config.toml
n_layer = 13
d_model = 256
head_dim = 64
activation = "swiglu"
norm = "rmsnorm"
norm_place = "pre"
rope_fraction = 0.5
qk_norm = false
attn_scale = 0.125
tie_embeddings = false
lr_head = 0.00477
grad_clip = 2.0
schedule = "wsd"
decay_shape = "linear"
seq_len = 512
Each number is 50 + 12 x the weight over the matrix's rms, rounded and kept within 0 to 99. Layers, rows and columns count from 0.

# down: layer 9 MLP down (transposed), 704x256, rms 0.0632, rows 107-123, columns 192-255
# gate: layer 9 MLP gate, 704x256, rms 0.109, rows 108-123, columns 192-255
# up: layer 9 MLP up, 704x256, rms 0.113, rows 108-123, columns 192-255
down107:48 40 42 49 63 61 61 54 64 46 35 41 45 48 60 46 39 52 51 33 47 55 48 55 65 33 50 51 64 31 39 55 49 57 34 67 38 63 33 47 39 43 48 45 51 55 53 36 40 56 39 51 45 25 52 74 37 29 49 46 26 40 44 43
gate108:75 28 59 64 53 53 36 52 45 52 43 43 48 35 47 56 70 50 38 40 53 65 45 53 64 41 41 46 43 69 46 36 65 39 42 53 57 45 50 53 62 48 45 57 54 48 77 51 20 60 50 75 76 49 51 81 32 63 57 39 42 37 53 46
up108:69 47 58 37 52 57 59 48 42 47 55 72 43 59 35 63 50 53 52 48 47 43 78 48 60 53 51 58 62 44 51 30 53 45 53 49 42 50 40 55 55 42 70 32 48 80 38 33 49 54 58 39 75 32 38 44 38 36 56 33 68 52 46 64
down108:62 45 32 29 39 69 59 65 44 53 21 45 61 54 41 55 72 45 82 31 42 45 50 54 63 43 26 57 66 65 28 33 42 38 60 35 55 71 59 61 52 58 56 44 35 58 49 79 58 61 48 76 48 49 62 38 35 43 64 37 45 49 40 53
gate109:62 41 61 59 52 30 51 36 41 83 31 46 50 69 71 56 57 55 43 51 47 51 52 49 64 70 36 60 52 57 64 48 47 53 60 47 39 48 56 49 34 46 45 51 49 59 56 58 45 46 39 50 52 52 66 57 47 54 91 39 49 46 38 44
up109:45 49 40 36 47 52 58 33 52 39 43 27 60 73 74 47 50 37 59 65 49 49 40 66 30 39 59 35 54 65 55 68 55 57 36 66 31 39 45 60 61 61 38 41 50 35 54 45 61 38 42 57 53 60 50 60 48 59 59 46 65 49 42 65
down109:30 43 45 64 42 48 49 52 45 37 56 41 44 62 39 72 37 39 68 69 52 66 75 80 53 45 49 53 43 47 16 40 53 66 47 50 69 34 27 51 67 44 13 43 49 50 42 41 54 32 54 49 72 56 47 41 61 40 51 45 35 48 43 43
gate110:39 52 50 57 43 55 59 57 61 47 53 75 47 39 60 38 54 60 60 72 53 56 83 71 62 40 55 33 56 57 47 37 40 69 51 63 45 50 48 48 51 41 49 59 67 44 52 60 29 39 48 71 47 53 69 41 44 62 21 59 58 32 46 44
up110:31 42 40 73 69 47 49 46 63 62 49 60 31 53 66 55 46 47 52 37 49 42 15 31 33 45 61 46 48 45 50 81 15 61 49 41 42 41 46 46 46 72 46 61 33 36 47 40 46 46 50 47 20 81 70 58 39 31 42 37 65 53 47 55
down110:34 60 80 57 47 45 57 50 40 62 63 41 57 48 59 65 49 19 46 61 50 50 30 34 39 48 47 30 43 51 57 61 59 49 70 49 33 49 53 28 65 34 45 57 34 37 51 49 55 64 48 50 57 53 51 67 30 35 57 19 61 60 48 49
gate111:55 51 63 45 44 37 32 46 30 52 31 42 48 63 68 43 45 31 54 46 29 31 49 71 57 55 46 39 56 49 36 53 57 35 49 45 27 48 68 47 51 46 48 52 46 39 49 63 62 66 61 58 57 53 24 51 62 48 29 41 41 65 60 49
up111:46 44 38 41 58 54 44 48 28 57 34 67 41 57 49 57 45 31 56 28 47 51 55 51 48 55 40 60 44 64 49 45 44 35 68 55 50 59 76 51 38 57 63 42 53 50 55 28 60 60 64 40 77 69 39 39 38 27 40 36 49 62 47 36
down111:32 36 40 45 76 26 51 46 46 73 56 64 46 45 66 37 62 39 48 64 52 53 61 52 71 45 47 58 39 31 65 50 40 45 55 45 33 39 67 26 46 49 40 30 58 40 44 46 48 60 47 59 51 64 52 44 54 69 40 61 52 44 56 45
gate112:38 65 50 41 52 45 49 57 27 24 44 53 37 53 48 66 52 51 53 33 37 55 54 35 47 63 42 62 61 61 68 55 38 70 47 57 29 53 45 25 59 46 32 44 44 56 64 41 51 50 35 43 63 49 52 46 66 42 45 66 45 39 60 41
up112:41 33 51 33 44 52 47 61 37 34 33 45 58 42 42 38 39 37 51 61 51 53 53 30 58 55 44 40 51 59 29 19 51 53 54 49 39 55 42 62 48 42 39 19 45 47 54 40 55 62 51 26 72 57 55 55 45 53 58 63 45 55 43 55
down112:44 46 39 46 19 61 50 54 47 47 59 68 38 28 58 60 50 45 46 53 48 37 53 52 43 36 61 36 49 43 31 50 66 41 47 30 28 52 34 44 43 61 61 56 64 64 43 56 35 44 49 57 60 40 49 57 30 57 61 53 49 54 45 58
gate113:43 54 49 25 40 58 39 67 46 53 38 46 49 55 84 42 41 50 50 55 57 67 44 74 70 73 55 87 54 44 47 49 42 38 54 40 40 49 46 45 41 47 39 69 50 56 43 47 44 35 45 60 43 51 58 46 68 67 43 50 41 49 35 57
up113:60 48 49 73 27 70 60 52 53 52 30 57 56 64 51 44 49 29 60 38 49 53 68 57 55 53 60 47 47 61 44 75 55 79 42 48 63 66 51 39 49 30 52 54 72 53 42 58 26 48 49 42 35 67 52 67 44 36 67 51 42 45 47 29
down113:50 41 41 70 54 59 67 40 44 39 55 51 63 43 64 27 61 52 42 50 62 57 68 36 63 53 32 36 37 51 40 58 64 70 43 53 47 44 57 26 58 37 34 46 57 41 36 41 56 56 56 42 48 49 74 54 46 59 62 41 44 43 49 49
gate114:65 76 60 59 63 47 31 57 41 31 39 58 45 40 48 47 52 64 57 47 36 68 61 47 47 67 45 34 57 33 55 55 47 46 53 49 35 63 52 44 55 50 54 67 56 63 37 54 43 69 41 44 57 48 28 60 34 71 48 51 67 29 58 43
up114:29 40 34 41 37 49 52 48 33 51 61 46 53 59 55 52 37 52 41 59 57 42 55 56 30 48 49 58 41 49 75 59 55 32 61 31 54 56 45 54 47 55 57 47 35 27 61 47 59 67 47 62 71 51 47 27 41 40 43 38 46 57 42 38
down114:59 24 64 39 54 46 53 57 32 51 49 58 26 55 44 36 48 50 77 64 43 66 63 48 61 54 61 43 51 36 54 67 46 47 61 58 48 51 54 25 51 51 55 56 74 42 46 52 48 50 24 37 46 50 58 48 65 46 50 45 67 73 27 62
gate115:67 38 56 54 63 69 42 54 54 53 57 43 61 71 43 64 45 64 44 61 51 45 55 39 33 53 48 41 60 55 42 61 41 44 56 67 41 42 28 55 52 60 35 64 51 39 53 67 35 48 50 59 54 44 47 52 59 50 74 28 28 38 49 78
up115:50 22 59 53 70 64 74 43 42 73 53 56 66 52 50 52 60 40 44 32 56 47 48 48 75 33 57 32 55 36 60 62 53 56 68 67 37 51 46 63 54 49 47 44 47 49 49 47 46 38 55 65 62 59 70 66 34 58 53 32 40 54 41 54
down115:67 39 41 40 66 66 36 66 58 45 52 63 62 40 35 38 42 44 45 54 57 60 47 56 45 60 52 54 63 68 81 40 54 35 71 45 66 71 47 44 52 39 49 67 48 58 39 37 60 49 51 45 73 34 47 61 35 43 39 42 68 69 60 68
gate116:69 41 56 61 49 40 56 38 54 37 46 54 46 37 61 79 28 58 62 48 50 42 61 54 53 47 33 47 57 54 54 37 32 54 62 41 47 54 40 52 62 32 36 52 51 48 44 44 29 55 42 59 48 61 71 45 53 65 36 53 56 43 54 52
up116:61 49 60 37 55 31 53 43 40 61 37 59 66 63 75 31 48 45 67 59 55 48 61 60 52 57 38 59 40 61 35 46 59 64 48 61 32 49 54 51 45 52 37 62 39 51 53 34 49 53 34 28 56 67 52 16 50 39 26 60 37 53 46 64
down116:44 44 39 40 45 59 75 52 46 61 41 44 61 60 66 70 70 58 64 36 37 55 55 35 46 53 57 42 70 53 73 57 52 76 57 38 55 57 62 59 41 28 45 40 46 39 42 72 63 57 65 38 54 63 55 42 54 49 51 38 37 40 38 46
gate117:69 54 56 70 44 40 29 57 35 67 63 39 37 44 61 58 51 19 70 41 39 22 38 59 72 62 64 54 64 36 43 35 41 52 41 62 46 54 51 49 64 57 44 52 75 52 58 68 45 58 47 48 51 43 42 34 46 44 33 47 47 42 40 44
up117:57 54 70 46 47 47 53 56 48 44 61 40 39 62 63 65 22 41 31 42 58 45 36 56 56 39 47 51 61 43 28 31 59 63 48 56 41 48 29 50 66 50 63 51 60 56 48 45 54 41 57 55 50 26 60 55 45 65 39 51 28 22 35 50
down117:53 54 43 35 44 44 48 46 45 50 57 47 55 40 65 67 54 34 63 47 38 52 45 68 63 45 56 55 49 33 48 42 58 44 56 50 46 54 50 40 64 28 36 39 65 67 59 47 33 44 50 61 46 46 34 39 40 47 35 78 37 27 55 60
gate118:44 50 38 53 58 59 39 51 68 54 28 57 43 22 35 41 45 55 59 54 59 66 75 64 73 62 64 46 67 56 53 52 51 61 30 63 68 59 47 42 46 56 41 53 52 37 56 55 42 43 61 42 37 40 59 50 62 50 62 30 40 45 56 43
up118:55 43 52 47 54 30 53 36 54 77 49 49 35 38 51 54 52 37 50 46 58 62 17 26 46 52 51 56 74 57 69 56 44 63 65 59 31 37 51 45 40 57 43 47 56 73 22 49 28 45 59 49 62 71 49 39 64 49 52 36 43 48 60 46
down118:44 43 50 54 55 54 31 45 49 62 38 34 43 36 58 62 61 53 70 61 33 50 48 72 54 53 44 73 49 35 66 59 62 39 51 60 64 38 59 51 36 62 53 55 37 46 83 56 42 67 44 71 48 51 38 43 67 51 40 54 39 57 44 51
gate119:54 53 50 75 74 52 44 52 60 30 60 51 74 46 42 39 38 53 73 37 60 29 49 41 61 45 62 48 53 48 56 51 43 30 50 56 50 55 68 36 54 66 46 50 41 32 47 58 56 34 59 47 27 35 29 60 49 53 50 70 61 32 44 44
up119:51 37 46 33 63 50 43 61 62 40 68 65 53 50 63 43 51 29 38 48 51 43 30 56 57 52 70 50 47 34 74 57 47 59 26 60 36 43 44 67 38 62 27 65 51 37 48 47 40 52 60 58 36 70 76 51 56 27 43 34 53 57 62 49
down119:68 24 43 42 60 42 66 41 31 49 49 62 58 61 62 45 44 52 56 65 48 43 30 42 41 60 58 58 49 42 58 23 58 47 48 54 62 53 52 36 28 67 46 43 26 31 61 42 54 47 74 76 50 43 68 62 55 48 53 50 59 63 40 57
gate120:62 49 46 56 47 60 55 49 60 33 29 35 41 50 36 51 68 59 34 31 54 58 42 49 46 60 46 42 38 54 35 35 41 37 30 42 50 59 53 55 24 39 48 46 60 43 55 57 31 67 52 41 79 60 46 61 30 60 58 55 44 41 56 20
up120:64 47 40 58 43 56 59 42 47 52 38 47 67 41 64 57 61 61 37 64 58 54 46 37 40 41 46 55 45 37 25 57 34 43 60 40 51 64 28 66 29 74 61 42 65 58 69 43 44 43 37 44 60 48 44 32 33 70 37 58 32 73 44 54
down120:52 52 46 65 52 44 59 52 55 64 38 44 55 60 79 44 51 73 73 36 52 51 53 54 40 64 27 20 38 49 39 39 52 71 68 40 50 54 44 59 26 45 54 39 47 32 60 64 44 52 49 39 50 64 28 38 35 66 34 51 22 37 61 55
gate121:59 40 46 45 44 40 46 67 81 60 62 43 50 36 33 53 54 47 61 42 48 58 40 28 25 51 40 38 77 55 62 35 58 35 54 55 50 44 38 64 55 63 37 57 48 52 45 44 68 64 43 69 47 63 58 59 54 41 78 48 59 37 20 38
up121:60 58 66 59 43 45 25 63 58 49 40 65 66 38 36 63 70 65 65 66 38 52 58 52 59 72 57 52 29 47 34 74 49 44 40 55 35 53 43 37 63 51 81 50 45 54 59 50 29 44 44 45 73 37 35 25 52 38 39 62 49 38 79 40
down121:70 43 53 40 42 56 47 44 40 56 22 66 27 52 43 41 44 55 63 49 57 38 52 40 19 48 52 33 37 49 67 58 41 48 38 78 47 53 47 56 65 44 57 41 32 55 34 33 40 45 25 51 63 47 49 39 54 32 35 30 50 45 61 62
gate122:76 51 53 45 50 40 45 53 62 63 50 42 65 66 53 55 62 43 51 50 53 53 43 34 42 48 64 30 29 53 48 39 67 42 48 45 47 52 20 26 58 42 50 46 45 55 55 41 65 60 57 68 70 35 52 46 40 34 55 46 50 62 56 20
up122:52 60 59 49 39 56 55 47 56 39 52 64 60 49 46 30 45 34 54 61 45 54 38 73 57 55 52 35 41 46 58 58 53 40 59 51 51 44 58 43 47 43 43 48 56 52 60 39 76 64 81 58 36 38 43 56 40 65 52 30 43 62 63 37
down122:52 55 57 53 36 40 62 50 55 45 42 49 47 53 36 51 68 55 54 60 41 63 43 64 64 50 45 24 21 52 49 64 70 48 24 60 57 44 35 36 63 63 45 35 51 45 69 26 70 48 48 46 60 39 49 56 67 59 61 59 63 50 49 57
gate123:66 53 55 58 49 38 57 50 24 44 41 25 42 51 59 56 46 36 53 36 21 53 67 63 60 38 55 51 65 44 25 48 49 47 54 42 78 47 54 30 72 75 39 52 51 34 60 60 73 50 63 62 48 38 27 37 44 43 50 21 23 64 59 46
up123:65 50 53 58 49 55 49 69 53 40 32 29 38 34 52 46 41 69 37 51 49 56 51 50 42 56 40 39 58 56 62 44 46 59 39 43 33 70 52 44 22 58 37 38 50 38 56 62 38 47 54 45 72 43 43 29 40 44 46 44 63 42 49 59
down123:42 47 50 35 54 32 39 43 39 42 50 29 45 63 43 50 62 25 63 48 39 50 60 64 71 50 44 51 65 57 54 48 56 57 59 59 56 36 56 18 33 63 35 58 51 51 42 40 65 42 39 61 51 44 27 59 38 62 60 37 50 44 38 37